Each number is 128 + 32 x the weight over its row's rms, rounded and kept within 0 to 255. Layers, rows and columns count from 0. Numbers have three digits each. The size before them is the row's rms in percent of the matrix's.

# o: layer 2 attention output (transposed), 384x384, rms 0.0184, rows 190-255, columns 288-383
# v: layer 2 attention value, 384x384, rms 0.025, rows 191-255, columns 288-383
# q: layer 2 attention query, 384x384, rms 0.0228, rows 256-259, columns 288-383
# k: layer 2 attention key, 384x384, rms 0.0237, rows 256-258, columns 288-383
o190 114:118093134150127150120185169158091157163173152109162117208128137127127096151203111139134118106104100137120127064179160112162135124134113139189156121128113143125123093137114146118159186126115166167215147106103134080109132119137191087048160207131146136123120136143079166122098106122126141168
v191 095:112072049142137122136092039161079091162153081118151087120144154119155115094128067162173099058135040157192130189113132114112154157121072195152212150140135134095147121081174121168143150129128150110104178166138100095153160117090133148152171096169118166148106131135084149186131137165168130166
o191 090:121118142124119122105172168116149120129151154110108158000124117120107139132134144127125130131119123094153096092124134121103105122148130086128100135122152108158105140149131131132131164117147153125148155128155126093125143099140104120080142135100095116128141098134127133104152125136110121132
v192 100:110121185114129118086085158090169207114155150135138132111078129095063090091118123111090121144106129047147171087082106107215084140109143114134071160078131139179087144159128134115109129113095088150144108110169098156081170157131066132147126158110122092136137091127114081120125099097115116138
o192 079:122126111135116142120140129133118119136120127129135118255116128121137127128133136127135125121132125113103131131130130133136133126130123135124122130127109133102123117130136136126137111126130125126136121137125138139134123133126255131098138120140153136132114164139118111143124135121131111135
v193 106:128097162128108110119184145165151120135095117135183156123098106166154106167132200183110120135104170163078174087099123092116112105135128129135165092134115136120145157153103095120125166122152127123142115108111115186131100072145130183079135173112094124086126115153130121087103198127089116095
o193 119:171154161151116045105111095140105122129123127132123163187147127098097090104071117130118139137156145126148135122161158152125134130114099094102139110106140100142096180115094116120107197108127170112114073182111108082103163128110087198145129128107108111131114063130115144126126135101114095147
v194 094:119118115088096088127035080141133049104081108095045077118076096208115149152167108175147137055154121186113116158071211150049086086113100209158075106122144116094139121125160120145138129115141154108177131120124131112161157110120109184136155130114165074169074137148104138134150160159109103170
o194 109:101131123125152055135137147095133116130123126126092148084131108125119155136103129119117145112122138112128109092133127099117139119155142079133139136155146128137110135149162121123125125130122164131131123118152123118117126145131010091158123115141087144115145143111138132105133098143109140162
v195 080:103113136144141115092110104124162102147126117164149120143123162157151119116147115084035076101142181098179173105166142162081160110171099099156045169130166181117135142074166189162136121163148167137134121082131123160091173119121157158122165062147109115177133155139109121177172107128125157143
o195 094:133131122095146157076149130131188151104126110129174083058155151127108180164135138109142137166106142135100136136105113157120162116146130167151073159136128127186185094106129128155147058134107098062087144140136100120141142123125171121210129115173118135115179106134103132137135134130161128146
v196 099:135141166126133162133085206142111090125170155136196142162127031186149135151187184151080164095147164191113129081163148149118130119112155143120104122122032132133112100165103157094169147117167189117106100099121133175159077069126144166123103120117144128123105114138094137137203161129114058136
o196 095:125133131124127063139134136119104143136133147120146130188140111132134089099119141155141099124116111143117131113130111126144146155129126120147137125120120138110132126115106138128124102135130135140159085146062114123146128161118000141126150151132143134141119096125122117154140116130142135131
v197 104:148145138089194121103212128105154156212175114078190212113122096090132093099112141074090122154092135082131168060120089158145145125139165040151090142076105144164078160160078152086119152120125117149129113128160163142027097160127099095131115163135099145113152114117133115098090115111103149135
o197 084:133122107110130192148114095133101121125131120134152110255124131130139112125135121130136121136137134133103127159126129126146153129125118141119152110121112143115143118114114131128151118124123125132147111128093138174137128124120255136133132118130152132147119185132123131150124127127120121133
v198 100:147132145148101157165077150154119080130110148191059083095133103208178136170132125104087151110125187132099103165160174131146127113106102172138038117184113167129129057110130162121127158106188135114094145091136115159116118122121213108181081087109139128152148168138123149130167147149150116161
o198 087:091127108130126112181122134134158137137114132128102114159153130122145162132145129142138130143126112121134128117117108121127185137129141155147137138113127115126126126157145119144118101124114128118173136135082115134129127125124000106179137134174131130118147152134120130134140115157128148097
v199 094:119149136118094112169081149140114072128058131132176176121098087175120148143166121114042166124149140209114133093187175140109137095105089126117029130156100074151107124157096149079132134141156157108138186066165175128176112080077115090189093134142152154140120136124144089123139131089104074142
o199 101:118131123100179126200118126104139134111155118129143111161121123135135130119125152155137114127121149181116113142080121120134158102136148126134162111127133135131173123112139112141121108136110135153149112127110135126130126139170000097187120154173115147147144149112130130126129083145122163137
v200 097:099185121086114169093149179089192197177119154116091180119087127107032120126077096133108086147122088117165088122117116135118112135122148103123103173106133122115081141147126154140108127146082110157115112104146143120134164112079143113110097158152110153180157118129137093098122114146096145126
o200 073:133107109139132161178137137135139094121134108134127118255140134124142137136136116100118143136146131149120116104128131128136169095140133134119142122128126120109136145121138125126132124128120156120121150120112128139125125118137240115155118131133153135120127191126125135127135134134116113130
v201 100:122184115126086141123058119173131097161101151170049097160105079191121128152135148156129172113162186166058129152128136085122118123121121166164090079145145159149127105130146139133139172103181152119112161105131155124158127101126145081159080130124125142147107199117146154070174200180099160155
o201 089:135118116117128138209120136112146121141123103119142119164126121130118126119153127125134132126119126119136128111097127127129183133144129137128138134122132120130138138122129114134131116140120168123123151115086137122115130135142020114193124144153125129123148155139125123109160142139120143131
v202 099:101145150104151113087083159142160180152162092112112137082134120117096102065122090081096136140067086055178150154126108121167129127092145086112017122093155124150061111150165174137113095086095104160109134146166178136083117161101111152133111132144118098150156116115145122103101081079142136105
o202 092:109130109139121129114137125126103119122119136124117123255130136123144135146161146117128125123134131123108131121125132131140143101137120141141124126119114127099113094154145136148124135128123104118147132115165128164138114129107255102092123118149146135117110188143114132146113108121129104134
v203 099:152159122122086138173112210151085088147149153096136097181147061201111131187143158160139155135128220146061114088124131115100117070103107156139129090148066143131123096176065125058122169098205141079129149086116089145143085068143175146126134124086113121162100140141099126131175182128104092162
o203 089:134130130122140089159132130127135139137142134123137140162116137117127141104114118136135126135130116123125136162128139137142155139134135131116133129128130116130145141141114126121134094136129159125153114144062121118144124151138000126166141132141129123123131120128141128138154122117121146105
v204 109:131158072147136127116192035090122152107087084105083151110129193096144127084113117076161143134124073128142176190118096167116147139161073125136204132144194078128118198088128120190143103146080120166172166178112139145107167198146108097116127138142113128163125150138162143100110088159122174082
o204 105:135101157118117213102138117126134108129143101146121130026124113127104129143122120118128141144151141130139108128120139116120110121115124137125137140129138139138149141132130119131141146120123105115064150107182125131138129115137255128131087111088111130140140155126137135104114104124110114151
v205 097:114013103126084120120110099145132125127127125148071083134112166192118061108148142113184138107129113074152151136196179099161140141157072172172091123141128139109088154068114128209125112132124158131089197170141102121109168125182167061098073113127074198141124140128123154084111099138126194149
o205 103:132145107108162167101112107122150120122074135113191103008113135122102172133107127123125144135130137117116148108093119140113140103123123145136128118163135130160173109109131124142153147129116118123118147127157149040106142127130201173178125112188127132135132090138130137147151148140122124169
v206 121:145255146137134142132123163069090144135173221099132101136112078098118157165144148108081178201103106038081116148135073119122140112158143093144225128115150091133130140136142133098107109107161113102150090174114145149162127091150149127122177117101108134156127131125136127126109177106163141114
o206 136:123119123140099186145171089115102094094113082124093135199125128160126142115103124129126133108142145093137131206096148149137144108131134118081105117114127149093124192137107117126110077152138099097076153070138145212132128138120117068177082118092197116120161218148151125113149138111112110102
v207 084:112200108091114106164124179122127136157073110081072112118097104125081117132118079111150165128179049177097129180135125103096085137105121115139253141130157120104114104118148157101132139153178118141139170167157198128137181142131146135125146152160164116184133121161138117133123134120132134132
o207 104:087108109166106142183151162072103075122146122101070118067134141148119186139137145127113144124131138098109113120088160136122158087174132088115112125137121117100071188173154131144131105153132184088126210090146133125169118119118101031124125108096150151107156233131142135097178151144100123103
v208 118:149181169146150153125192162058114128154188105101175184122188103073137148111098167060120081159080123111144173069131110129144122153117153063127204112140100059152146126158081092099140125157105127133170079124135138136059059157140117123157156119126138141092122129092117120129116085100119108107
o208 117:125124123120129180113157102151101155125132126125145132119121130137146082113136109129125105150136118155111130193132114116135108156101121138126142118108108153113119122128103136116130120112138081132136082151128115195144133121121122135066130116086148119146108148128124138145099118118150124120
v209 096:135145165130119088129107186095170187155167201120117128120067085093107129134176135113091155106104158090119112118098106106129113099107113087141046174079163167138072152143134154120141132144116077136145067131153189151124162122129079183121119170141156094189132068127166108110064105108121129112
o209 083:126132106131143090108131114121098114123115117126123133255134148137127133130137127133132125126134138130104125130111146132138155104158129130120143118136111116100111125124140133126138121129125160115128125134126125175134115137105220099120132127153147146123114183116118133137128118116139113151
v210 102:144209163128147079114191147081180161111090173155142163087086131075118115114122156099064125181113167061140118117084094157120181134192193054134121135074162140161096173162087110112108126126112073134131149146153162154076156154110121076112118156160080136115156144119113110096100137114075195084
o210 089:115105123135118192144121110122107121137161107152146107255119138141143110137134144123133131138139144152117138126128140141142165110111119151125147128122123136099147133120113145141139120128108109109107129122120135178132117133129255127156095150133140134127122184143113120138117105127114119128
v211 105:106077117175090138160128059151071092114094134120100058143177157176165121140126155172180168062189114173091129186133153114116113111157097165119170110165127172080181144096136102171165121141144200113105169129102148085164138135148199129161122108111153166157093134124132136103153166147117117131
o211 077:127134140122131119132127122122145130124101124113123126000139119118111138123114116130129132120123130112144118114126118122113115133133135133138125126139149139166153126120124123130124140130125135138118136111148125090120141119130000142153118116138114123130137075120144146125138129145121130142
v212 093:111116118159122083146151090110161173102120155145086134145128175068103090104141098123144170131180065079164162169164125106080129146164169150112149140166230117135104141096168116181112072098129129137100179139148124123139180162201109080092127110181124167170124155126145122097105008118177164124
o212 099:115117126125156209078136130109139120114138124132174111027124139141114135138115148115126122119125145124113131122114113136124117103120128161133117135124135141160160127097134130151138110138120089130114179128175142093127124135139246157146106126113129126140138102139124109146141114122122127135
v213 118:118084099151109136113159063137161165141056081134110083126085227117106116139102067111232136167160152140134106163126122124104152142165100142146114129112143103126140213123059125143126150157095122116136193136136135116139202123146118125074112135136115144173145123104131134104105144174087178120
o213 123:160103150118133210141113119136139085102112101133143131067139130106089150152088107107127153125153145105151115100158157130107102119135123115105125130153151125191155175104118115137139174126128179120064178100141120059101149107136255150178110117094119123122169119129135132101144141147093120160
v214 106:144152089136124170146058146171124097165122147222165144133116107172142139202169128173075142119141160233132127118148144139078112115091085153145124136169122143116136102160151132140133162138160172093124126114120101164194072077077129080136128104149137093136135118166155090161188163113153068175
o214 097:098121150148118064147138160116138133147147138132105140183136123141133128124120150132132129105122125139131130091136117133138151132121128139139128131109141117110114126138137123139107109136130131132149132144107137122143118149140000118156121154146112139115128135135109106131123104140131142121
v215 125:112079131117126126108088110157144140112130122159098068138090143111094095143139047139220135118202096102163136080111152120121096143154127152118162138138142123135104122110107113181106100146120132143102196117150133126122180103162115105097121128136108143130149127142148115095107102148115176120
o215 129:117101125154159142094104178111154110129104158119199124085122140137112149132106137126118128078133121138108166051134117134117120118131118113146095139154132120165146099107107137129165154117124178152126183158140118000109142140126255189156139134119109105141114060124109116140164161140124121183
v216 100:110185130113100166111057137227120090088150161064135131143058079169081112145156117200136077066135070228130160082121153115159099140072073188138100136115075151133104048149146143131173166132069144136116124095136149129147140101106133153113108143150146087106081115142130101083139176137125075183
o216 113:133135129143130033158134178130132142149142138109119123196134122139139116095144119153122130145114107145140126087113121141128141122146138122126120129138114107111114123147142121117117133126136199124176118147096119110122106119136025120116164156153141137123107108113144139125124147099130134139
v217 096:135226173165139141144148124093122110085126241171127130125111117052207147171167223075069125207128210112098071138078122118100160079138167093122159091124133119159153131127133093117138139134159172105141113126133111153119089102134138100151116103124096132095117144150135123067195177111144110141
o217 104:151134149088116238117121121103153134132159061143154098147122118154138071121102140120149107155154150142129142192075134154140124137108117163124143119087120159146205124080084110134116091145114051098066151156075160201149128120133077124169093132141185124146146115154112103133091088099137132137
v218 110:122131122128089174174148213122104106187156134116159169100161059153143128121125166109045140106115111190092083089156166144110154076057132114106103129142068127152164103157115158071147158126168113096144141075128133140122068102104154127152116087088158120080099125143121128161169170069131059166
o218 093:116137116111136109173138091124124153134165140133107120150123133124157115110126140126121122167119139144122122169127110118146141129105131131125161120113132132120141119142142123131114111127116091135176067133098123165156142140153000120155140143164107147145107129127126126141102083153134166077
v219 101:161130128108095152096108122168128133152156015087158131136103130123090120046106047181090145088144038150134110160093103142138121172084169146117140128108122061099098123123053153062142123143090094160128150161154169093127118178092093177153120144079179117135088082113151112150129118154072091134
o219 123:107127137135117050149182139134059125137152138114070174204115117097129129130150117132129139125113123113113093095199140111142101124159120093150159111103112145117093122188137142113120172122147178137218098103125131153122122121136114058027159161135117147110120170123157170119121108149133131115
v220 140:153193144097128155141186187085132187148186122071172164145118065082104163103091164090112133150065098081067086159125130134176135111112142090112151138104061111121159104169111165096128149133153119133167073125123157132119102163104162130146192152138133120095133158132139129141129131111141084117
o220 124:140121138116091161158164090135107129115145112125119135159143127114162109112139117113126128178130126110140098203131113113143136131128135145095132116086122140115105157133111133113110102132135064089148107080085144226158124123140019109118126108108156156124147184137158123129125152127122133054
v221 096:112053075136114113130098098141203160137128092168105089121033170144093093136141124107143119097210115118191153117158120163089141104131141150150075138131188130147115144098101138166115124123080079165119160148142093148130174133126128112069105158132108112219166119147126098121094090124134166157
o221 100:106124120106144132116086129137159074126107129126139130170134135115117166146121129104129151114148141136118098084127153128132124101139124131127136124135142111144123105106143126145135135119133180107111144103141124069116119104116255163183130127150122123126115123129135126132144122148107102174
v222 101:188119146135128171149136146143047085112194120111142156150182090139193111140143173135183143142129172127119105073169182127114126139118129119099237101165079069117147130136062105128129138118177172083124125147120113091107019095141136161182143046110143143091105121152153153137160128146149092145
o222 081:129145129121148111096137121131125168132127139118147126030116125119123102102112123159142094117106121144124155153110090129134100162118135114143137140122126137143168097125112138107142115128126115162143097158102115118144138154133000146095135134117122120145112065117135136164132107117153150131
v223 106:114128141134095119135101131093130167136159131059147137123141119131174140067091173086026130089100071122153140144169118172125103098142116097124081101136116152141134079141161115058098099127168106120174016132125153152118114113087117196146180133115152063127113147134139120157103081119177117127
o223 116:102154108130120026090160093125089120118117121130068144143145158125158146141144127104116124170108143123125095171139113102151148120123149130127145125126122132100083124157168130135093121135118080112181061108176115221159103153087139092086118111159122130110114208124144136135095089135138124096
v224 101:110189154119147111070143138101169189129110123115090169121129129106103108142132127117106138202115131012144127108121109130138119087125139049144104142059140078133114165151142152110098132102122077142076124125152174144099199122142079086097100139134135129126153101126131101145080151142128164145
o224 076:119123100134130162137123116126113109128119112140129122255126137126136131136130128124130127125135134146100134137125129125141142120127128143117139127136110147111144124128125142125150117129119131129115130124120125156125125130122255120130128119132148136129114182125130124131125121124125114143
v225 094:159117084138116127171082092141072052095137094155162084139154125160135154120076175188135141112128092202137126137154166123145119137107124195114204104189098143093186101125130121120121142170141181109110094123110116148162097144151208094186160067116129142106110152178124152116162157124126086124
o225 076:128132145131114112139126141142155155128133135121129138000125119122125138123138125123120134138118121125147128126131125141115113143120131135140117132122141125141140118144123122127104125124141123115125132128140127098131123113127000130140124144145111122123135085134133131117129142130130140105
v226 097:130125083120102144158091069167089092154101138143118108149126163168149142133108163184147158104163147216095137172183159108082165127128091164137125118173118155112197109084138122109137189166140160105112145115117087084150123143107206131162094148105142157120110165150109133123161176147143113130
o226 088:140133134125115122162121137122143135132144135132115133045131121132126131122133128118135130143127127122149119103141116128126133134126138123132122131117149120144126142133132115125118125132130129130125139126113134100116140132137000121159128140129113124124141107134126126108136130142122153117
v227 103:143148165079162179113213198053115160136151146094091171098156092112145141118110166098095079137062119083071136151127141148190155073110157099094088086049127113150126122149136151110157138141123113137135139129130166096138096176096130103107137139150163123125181101141119137148148168146095101144
o227 110:136132109081079166205128067126129115105145106127100092204127080157185116104137116135126139161151146121138096168092103114119112145112117110110166126129126151084115133149159132121116116127118099117184117084076166246140106098153084086145107136147147146121132204117171122117072109121129131036
v228 103:068090141134125127130133126168103074140114076116163136114143102160116069127110074119152073078118107193162122046099110115133147167102101122136160135125124120146090127112121144149118118117108142138146171100127115124170137166132108178153110110105128114109064137160105134094117099163117134112
o228 101:168140153141157028095119129104135120123145156131143125134103143118119117114074142169141130127132139162121144049091123146107111122156133106130136127154152107129143107102160132127135159099110203155129099213110141065121127127139118150111152140129091141139091035097121131150142120114129142181
v229 087:094171187134136108160104182113098089118122163175121166106129043176217150155171158125033076093172164194128083076088116155047104079122107150148064138153125145077123118156179151096092144099164097126098055119151155159118140054109100153125126115116118105100134141145078125137153168160149100129
o229 101:125153127138142063122108096116119134138136123143125132255140131121136092127118139126139133144107137179120130106141113124157156138137133117141169114115126108119125107105134121128121086140113145137147086145108136164144120170123037119151116158158126129143109134123123120151111098129130134160
v230 117:114131129143138104075207111094146170094117141130107135129191148055087088168113104112157167216124165000157112121160156115066112132180139079115194116131174076155106181083064128195108144141139146135109181159124131094102146123181120080121095150139112199183157131112115121117093096131135195111
o230 111:140119116124159244111099095116124114128118103134160113136100132137118145133117129126139122096123137149106156136117132139132130113115122148120124124134133149133196122089098144131162123149108085146071153124151127093112141147131255158124097110098148112147116124139127118140138140132127126147
v231 097:148012135150154100137161126103131142118182115130162121141170127093115161059102140108179091140097122039186186150162087120160093140150135100099091136126161117127099126135143154144127098159108107174163082154132115130080092139178114153101121146149113139125122095113159142103095068102153119123
o231 094:117146116118135145051112116143117125116088133113145128119122139124125143127131124127126119118140107113112131166136122123132106139133126130121133123132122150114107091126129131132127124126142098129128107137158126143136113114105255154090144088138149124131118134125148127151123138097134100147
v232 108:110159086159122140162054145143099141145160124097139094100046105153154170116179105171117135110121094195100088170118127142101121127077122192127036118124067225113153108107139137120166142116147152125116092149117129170186174134092155183136156128132159131137125090116136123176176213095119072151
o232 106:133134134137095057172143137134115100140149130135074148200140129111129132132148124129133150130135127073150085094156148124135151115156134118113124131131135105133073163155151123125110132136132181119159150088115136118128122127126030103149137142137133135117134157129128121089146134135103136109
v233 105:123139133085120124104150191179116101153119134159094105188111110115164145130129178136146180125155175113149123069179237143101117113095124113133104153119115127146143173127029144133135167133182160110047197134111155129077176099163170043157103098144130184143120149138139138071170145135069098163
o233 103:153122111116128184192112106103118126133139118125166105143132121122128113126125117145135128150111134130107141122131101130148175127125126141151154112133125144148182104114111135126163114126110136143172120127070140095115155139141010149196135144141136131145134103136126137146145118167121151133
v234 104:079091069142095147125058035150140126032080138185078110120094187090056082111168135141098119126181080126165166205178124132148144121165121195129034116148208143123130177108207129192134120144064127135148089115157123141192155116105151175115122129138161132179096115126118127152116077115159187137
o234 113:104134134086174099148090140121181126139125137104145098086137118136112172154115155123121133098129134103121108092109137122096114082140144129152074171148137122160154139119169128159106118137113140125108172098164117042127118120132220135193102107161094131143137087124150119098159111129110086130
v235 099:102098113158122116136116027148140175145110085130081084112142208096062118094111131108198101122132063146160129212138102128176142162127076145159159090121141130104147143084179099196149098132097133169145195165109151098151173174135136076129147123169117187153125192139134155106082118178092200115
o235 107:130121129122115192124123148139153107119114118128125117000131118131120154147127123101114164129131129092158126112116133123109112119133119148120112138135136130163113149131142115144138161127125130107079201098175146082112131092137238141138104117119121136113159122130139129086122166143115134112
v236 100:122042137123107119160145064178077077104134095155129103160143118114147100139137105134200190092180150145119118109179162098113130112146110157128186122144113096103173136096109121185138136143175185123107177117139130131161115117175153076159113094123124187112124102147096154090149143146122139123
o236 087:136131139126149127106123128121146137125109138119156124000127131125112122122115124138123123129114123130131148108114106134119091144127127132138129129143140119174141102105121125130135141126128125144113131154145140047115147127138013164132125125119116128136132046136132130137132135143134146144
v237 094:135161147143159153078125151127195171152130119092128124100081157079102128118149131125078092184143163067131105099112114139131129135086146091103113207084169102158094124161119123153120134108174066153130163136125121126099150136154077093086100139146092114151205121107110110095095120167148195107
o237 075:118114106145130163146123127124114108135135122145128120255119137135140137139124130120120129111139129138109138128133134134139146113121127145120132130127111122110129123128125144130145125127121133128113140125115133154111127130123255130132128125122146129124112179143122125130126131135113124139
v238 087:122190153092133142138108224085167115163138169113101155122144074127120124179149142123127149135128156116077122110130117121120137122134128148140085146111141142137128107149174172132151140116132115136103097082165094166127149071127160117102130130155113104120185151124133121071135128116094133141
o238 076:123118104132113132169119126127138116137134124133128117255139131140140140128152122123123128129130123138110133129124123128139186121133135147132127130121112109095136128135140130127137095129126136123132149133079123161133108133115114115172130141153137130123128202136117121123136145114136123116
v239 116:134165135092131162139164202137118145175142111000175150148086085096112180092117145137133137127108076145082128126092144134172125153085140121119144135081022108148139142166076139066106161099135137099134101114142184122133101175075150135134192160110158107089121135120148144118113157118125087121
o239 122:153125127132086130227179103129094125115143131100113142116122123107140117111129106149136121166135119087140099176149124114135141121128145109085113115113135149125112168154116133104111138130143130127173094105084115175157156114144002104089135112081169128130137168124160140124152157130108151066
v240 101:116175187107163092083141169089176163095137124153125172097106098091104103114122106149072141169137132063167128090102112133121088174139144097164045155085141116172083160201134137082092110129109096128127097122168194165126152101067067129088141135133113142109136083110155101137121068161132130143
o240 083:125120104142128138120137128124116119128126124125130124255133140129129124139143128125128114123129128145096128126118133128136125113126124136137133121131111125115142106130128142132135122126116112138143129129132134164134121139115255115102131125128144126128117170139117133148124117114129105150
v241 109:136148166192147101124146117069103107086173130158169164111146128138164117119143123113036114146102111137130156142096084116122099122167137148134153119125156111146137091143210101093103118122158136090161068125107120131161077103100069169149145123087123056095046105105116160196125084122159117113
o241 109:099148144142146055038146133117102152136131134136098163096116128124123080133107159114134108110124140152116142148131138107118084138120123099121132130125130143095106133125127130126109105129136065146138075158193123182146111172118153129038105102097111117146112110117123114151092089107145115134
v242 117:126222142143159102126139106070126106084107223188072158108147159101156116155159119111072141164184226114116132138142126142059143128224121119117152144152163093145089134092242150149121116161198123104123126113163143145119163036137145104124122098161136127160152132124150109115160114178174158121
o242 125:106113112136186178094120107085190112136123090144158084139123158165121148141135144108136115120107150208094142122051140150131139108134132176141138133131122124134214098093127118148144055135085107120052174159163127144141105158121186119193120114157127121135130119134109105161117099130132132204
v243 089:125106132117122158171090164086111136099084148138136176083108123076136123138133088044073139106135098110168133142255135153136111148164131132123026116108206124128119120113183180129159143143107105097103061109125172148132154145110166191149195153121148102159121147121137079170101126119128149145
o243 106:119145103094115124204111082132153089108112083097129071133140166096157179181184100129121135190140129172118088173117147108146158087121170142128133144138134130181172105143174122154092073130108151111169141049191114098161100110090172121183097082199163130121118149140167126135123130162144110052
v244 099:146191162098163162119130120115099131100158121106130162111164143125087103065117102149062155158165074113110150143161124143111141161103158118116155120146136027093116105177155106053135095137148144134133021112138151118115111129130133159171167146092145097086116120128162108194135149091097101108
o244 119:112142106181091073207177123147104108132139124128061146220118131122164134133148115124126135131114141130121115116165139113140080132146132125113127124102109119088074117213128137111098107131119140150175123116154124182120116125107044076046167116103181129102114183139145143125098126146154124047
v245 088:177105174072095123131093199143199098142102140210100142149137094148122169172128142160082165144155197137122126128138148132083140132119140171105053189154073101161113118123107169141169175139209143126093188143170118095137110105150158067169097104128143135145193134161119104080167148115119094144
o245 087:106120089131142174200104090124133118127119115131150096231128134132150148118122125123143127121132116126099141135136114128145188129131129152140152122120125162113163105129137121134146095145104117145175119118095145145118129136132060109194140137175164136129135189131123123153134115154127163137
v246 095:111157138127119058101093169185160113072114151191092142120148111051134051127162136136102150133175161071123119076112181138116109157157121148136081151105183059119111162135112133105150144098151117123056154098130137154118101115127140138111104143167151141165116177157104090129126048106088173134
o246 100:115108102134144167167105131124118122131119123111150085227136131128138129158173132132135118122098144179097131100121146143155141109103133153163120128110111142145179109116108142138125116140091136140153179118132131105115112127123222123163126166164137113137117097136091130142113110135136127160
v247 093:121086099164114094167124091162089110106180134120158104177142177105152124134105150155185119091167088138128144102144118120156156185074123130119207122197125191122144129129135088139181103141114138125126089113084100128107092118103116212142157110126140128103116105155156131160164084121172109098
o247 080:137140148143131072042144166137119153136143150126121147000127123111118121125130136146132116126107114116143121125153128138124071149117128100124104138114134097143108113139121138109119155126150127137128124158150114092125130116118059162053158136089105106127113043133120121118120124119142128119
v248 105:111194183134134137115115185118203139125125147138127166090070127137131117108126125131011146088145109151161126154130086164134114115103105045146025160133147130199108126155120149119133113146145117154137179115175220152097106137072113111094122179148118138120109142098155115141120092073148115161
o248 090:097126110119144138151140107112097120123144113117126112255140141128155116126153144121134129146125141160106106127119130118148181079128125134140163104107124148092130130121144123143121115129113101131200102107149133185141120134121212091143130138155149138136114214138116142149116086137122119150
v249 104:140104111100098158130122177153091115151128110180171182117111087107144106089137121150069109099113147182106095078178121147087129117094164155111075085141088147138136058122121119158144168152132154084113033081132121142112066100052106182132125131141109104118115117154150146196168133074136046163
o249 122:156141140108134013114122136146107146130164150130152143222143132120158071123148130099126110148105114185136112134151113119156109135116137103157168108103119103134144100116117125105099120111134124156195047141106123141155109141120000145071149138149120113139078100129107130167096109129165122108
v250 100:119123073122128120152142088118138134152104091095127109178142166109091101131122108109208150139134166115134103140116139120146134101121147104095195149139133128152161195096036106189133113122129127134141212119132117121116166165197150081135141058147091191152163132132138126138123117162106198127
o250 129:141092144108135255132119145138165114108126126136168114003106134149102163127105119137127140120164130109155145139088138135110123127133126148105100134142137134160164150102108118129170165115135156096029192118102134074126152085161229148173114128095126132117176107130142116107158171133108133154
v251 119:152209146126122145138186176069138167095176205105130137145135085083152167113116162062069186157134110082106086160133141146102138112138166095107199118101104149158140148160145154067114138091174111127143057153131180156126128118107180145130145142100120152117121113130138126167127134123162097139
o251 124:133133095119119166177137072117098113116136100111129108173138128121148134119127114125150119184119138136106114228104121136157165110115147165105128102114118141114167159120105137136113061137114082114113115089104130206171122151110058102145098117130177120158130214148153123138141142147139138070
v252 109:115104089136104140172064082100137083090174137165100137134113146153176173130218128178069116104150131156102100185145116129094126078108109189131034118132147154122174088110194135163103114132133137113111060100129104113165132115129155176142119123122131090146167143123135111166134154096142086150
o252 115:095147130142125040137094169132148138139112148138068127092136136137144149138119141122129133102134124098126124119153122125110108162131154125136099154131130078112102098141155112119107093127141165143133131139117128145108107135114000115144146104149105128109113097130128111114121131127142141103
v253 096:118184195146179115111162112110184185138175137116142160099112122082076098080120099115095054181105101131164110156117068143179074164124138123144109150117161094118091109143174162136107096115133058149107076163159136161095175165121106155109133135184115075124177099121123139125076116130151168111
o253 093:113123114146124116102124140143114104124110122130107129224135153132134145152151115121119139119135133131111120122130141128131124106150125141116124121131105128092099118142139130127141120120129148113122156121152127156128099110107255107110138112137145137110114164127131128121120154114122101135
v254 089:130155160100117147141113129159148094117083127152061125135116135159087158158159129165135159144159185131109087116162155140072129093089098157165087128132124124163096140117099116150142159141140165101104128084140113151125130038136134108143075133124102092129151155153144104129149219128148126169
o254 079:140120119128118120171122150122141124138130123126123130196150121133132128129121111125132126134131126139147141118114123129125161134139134127122133130123123120134136152137126116122123125122126160128127138117060117110121138129130044122170141132129121132122149150120116124113130138135129126103
v255 086:109060105185143090171148118132157110096138076160157077153114219106165140100118102133131140068119064193098159197127122150098116140110099120136122132138131130124189127120167122120147103149119172133171130137106132118160138144106110202113162135160104147124096156179143147180163111113128107094
o255 079:121130158135124131087152129118122140114138137125117147000123129116120126131122150126130132121127122099151121139146132125116104121121121112145119120129157122151103138121141117143100148134135089126135114114187142113130138129134102121101112119093105123128146098141131129116128114141119128124
q256 103:130128128126134128146111138132129141143108108142141113109098128131047089132107128131182138141175086159100154117133181198146128143133228061138155155148127078103120112061099082133043074185055087131139099110143040129125095115070153135158144132182132124146177102190071176172104131108097151137
k256 107:130068161129081113143112198127165142111135153173115123146099148120104145130108119142054145134114123147123147094104128180099109146114170118074159183123136098118160105121162098118142112077132117124107178106140136126109136174078110126124129092162110130075097139106087067107126109106086098122
q257 092:091116135134115152124163128137129095189127143091092127147150139117153131158124107130121050103074162166121183116181101108118119147087153073154116145088144088150161179125107080132117175094114133138150252143111132110112088105115074147134107144129093166147110117092187131093148140124144116162
k257 084:136217139099117180128067103098182132106126098096073138133133164098059090091156102133188118095186057152111136087132110148187125138095139092155135137153151133131125061167143150129107101081120113115125196140140193089105194230055154130134092132147150056081130122150218148183139102099100132150
q258 090:117105119182140081127097109134084146119136125126082138066157166111114136130081072182101118115164112131128129094135137154087097168093112104093148097147109102136121141140095194112063136161134197114120117176096178067106123149140054127117148127094119152123102062122121149143152102150097095127
k258 092:178144088197127147096152088150120103180177165173113104127123187116076141090134105150189117131149097093112101109192141104103120178142070144152134134156110134124120124113126066151134084124115128121120097137170119137107162058089138146073119103114134099180174155139124145122139146119242187145
q259 101:160137132112125117166146177110130162102106127143092091091106124071106083085138160137160178176103146137147107118153089181148155086094175184117159121166121133131112122129106147131067092094075141107103073145120107112127165096179095134142130124119186152089190106149176174184147138132096112109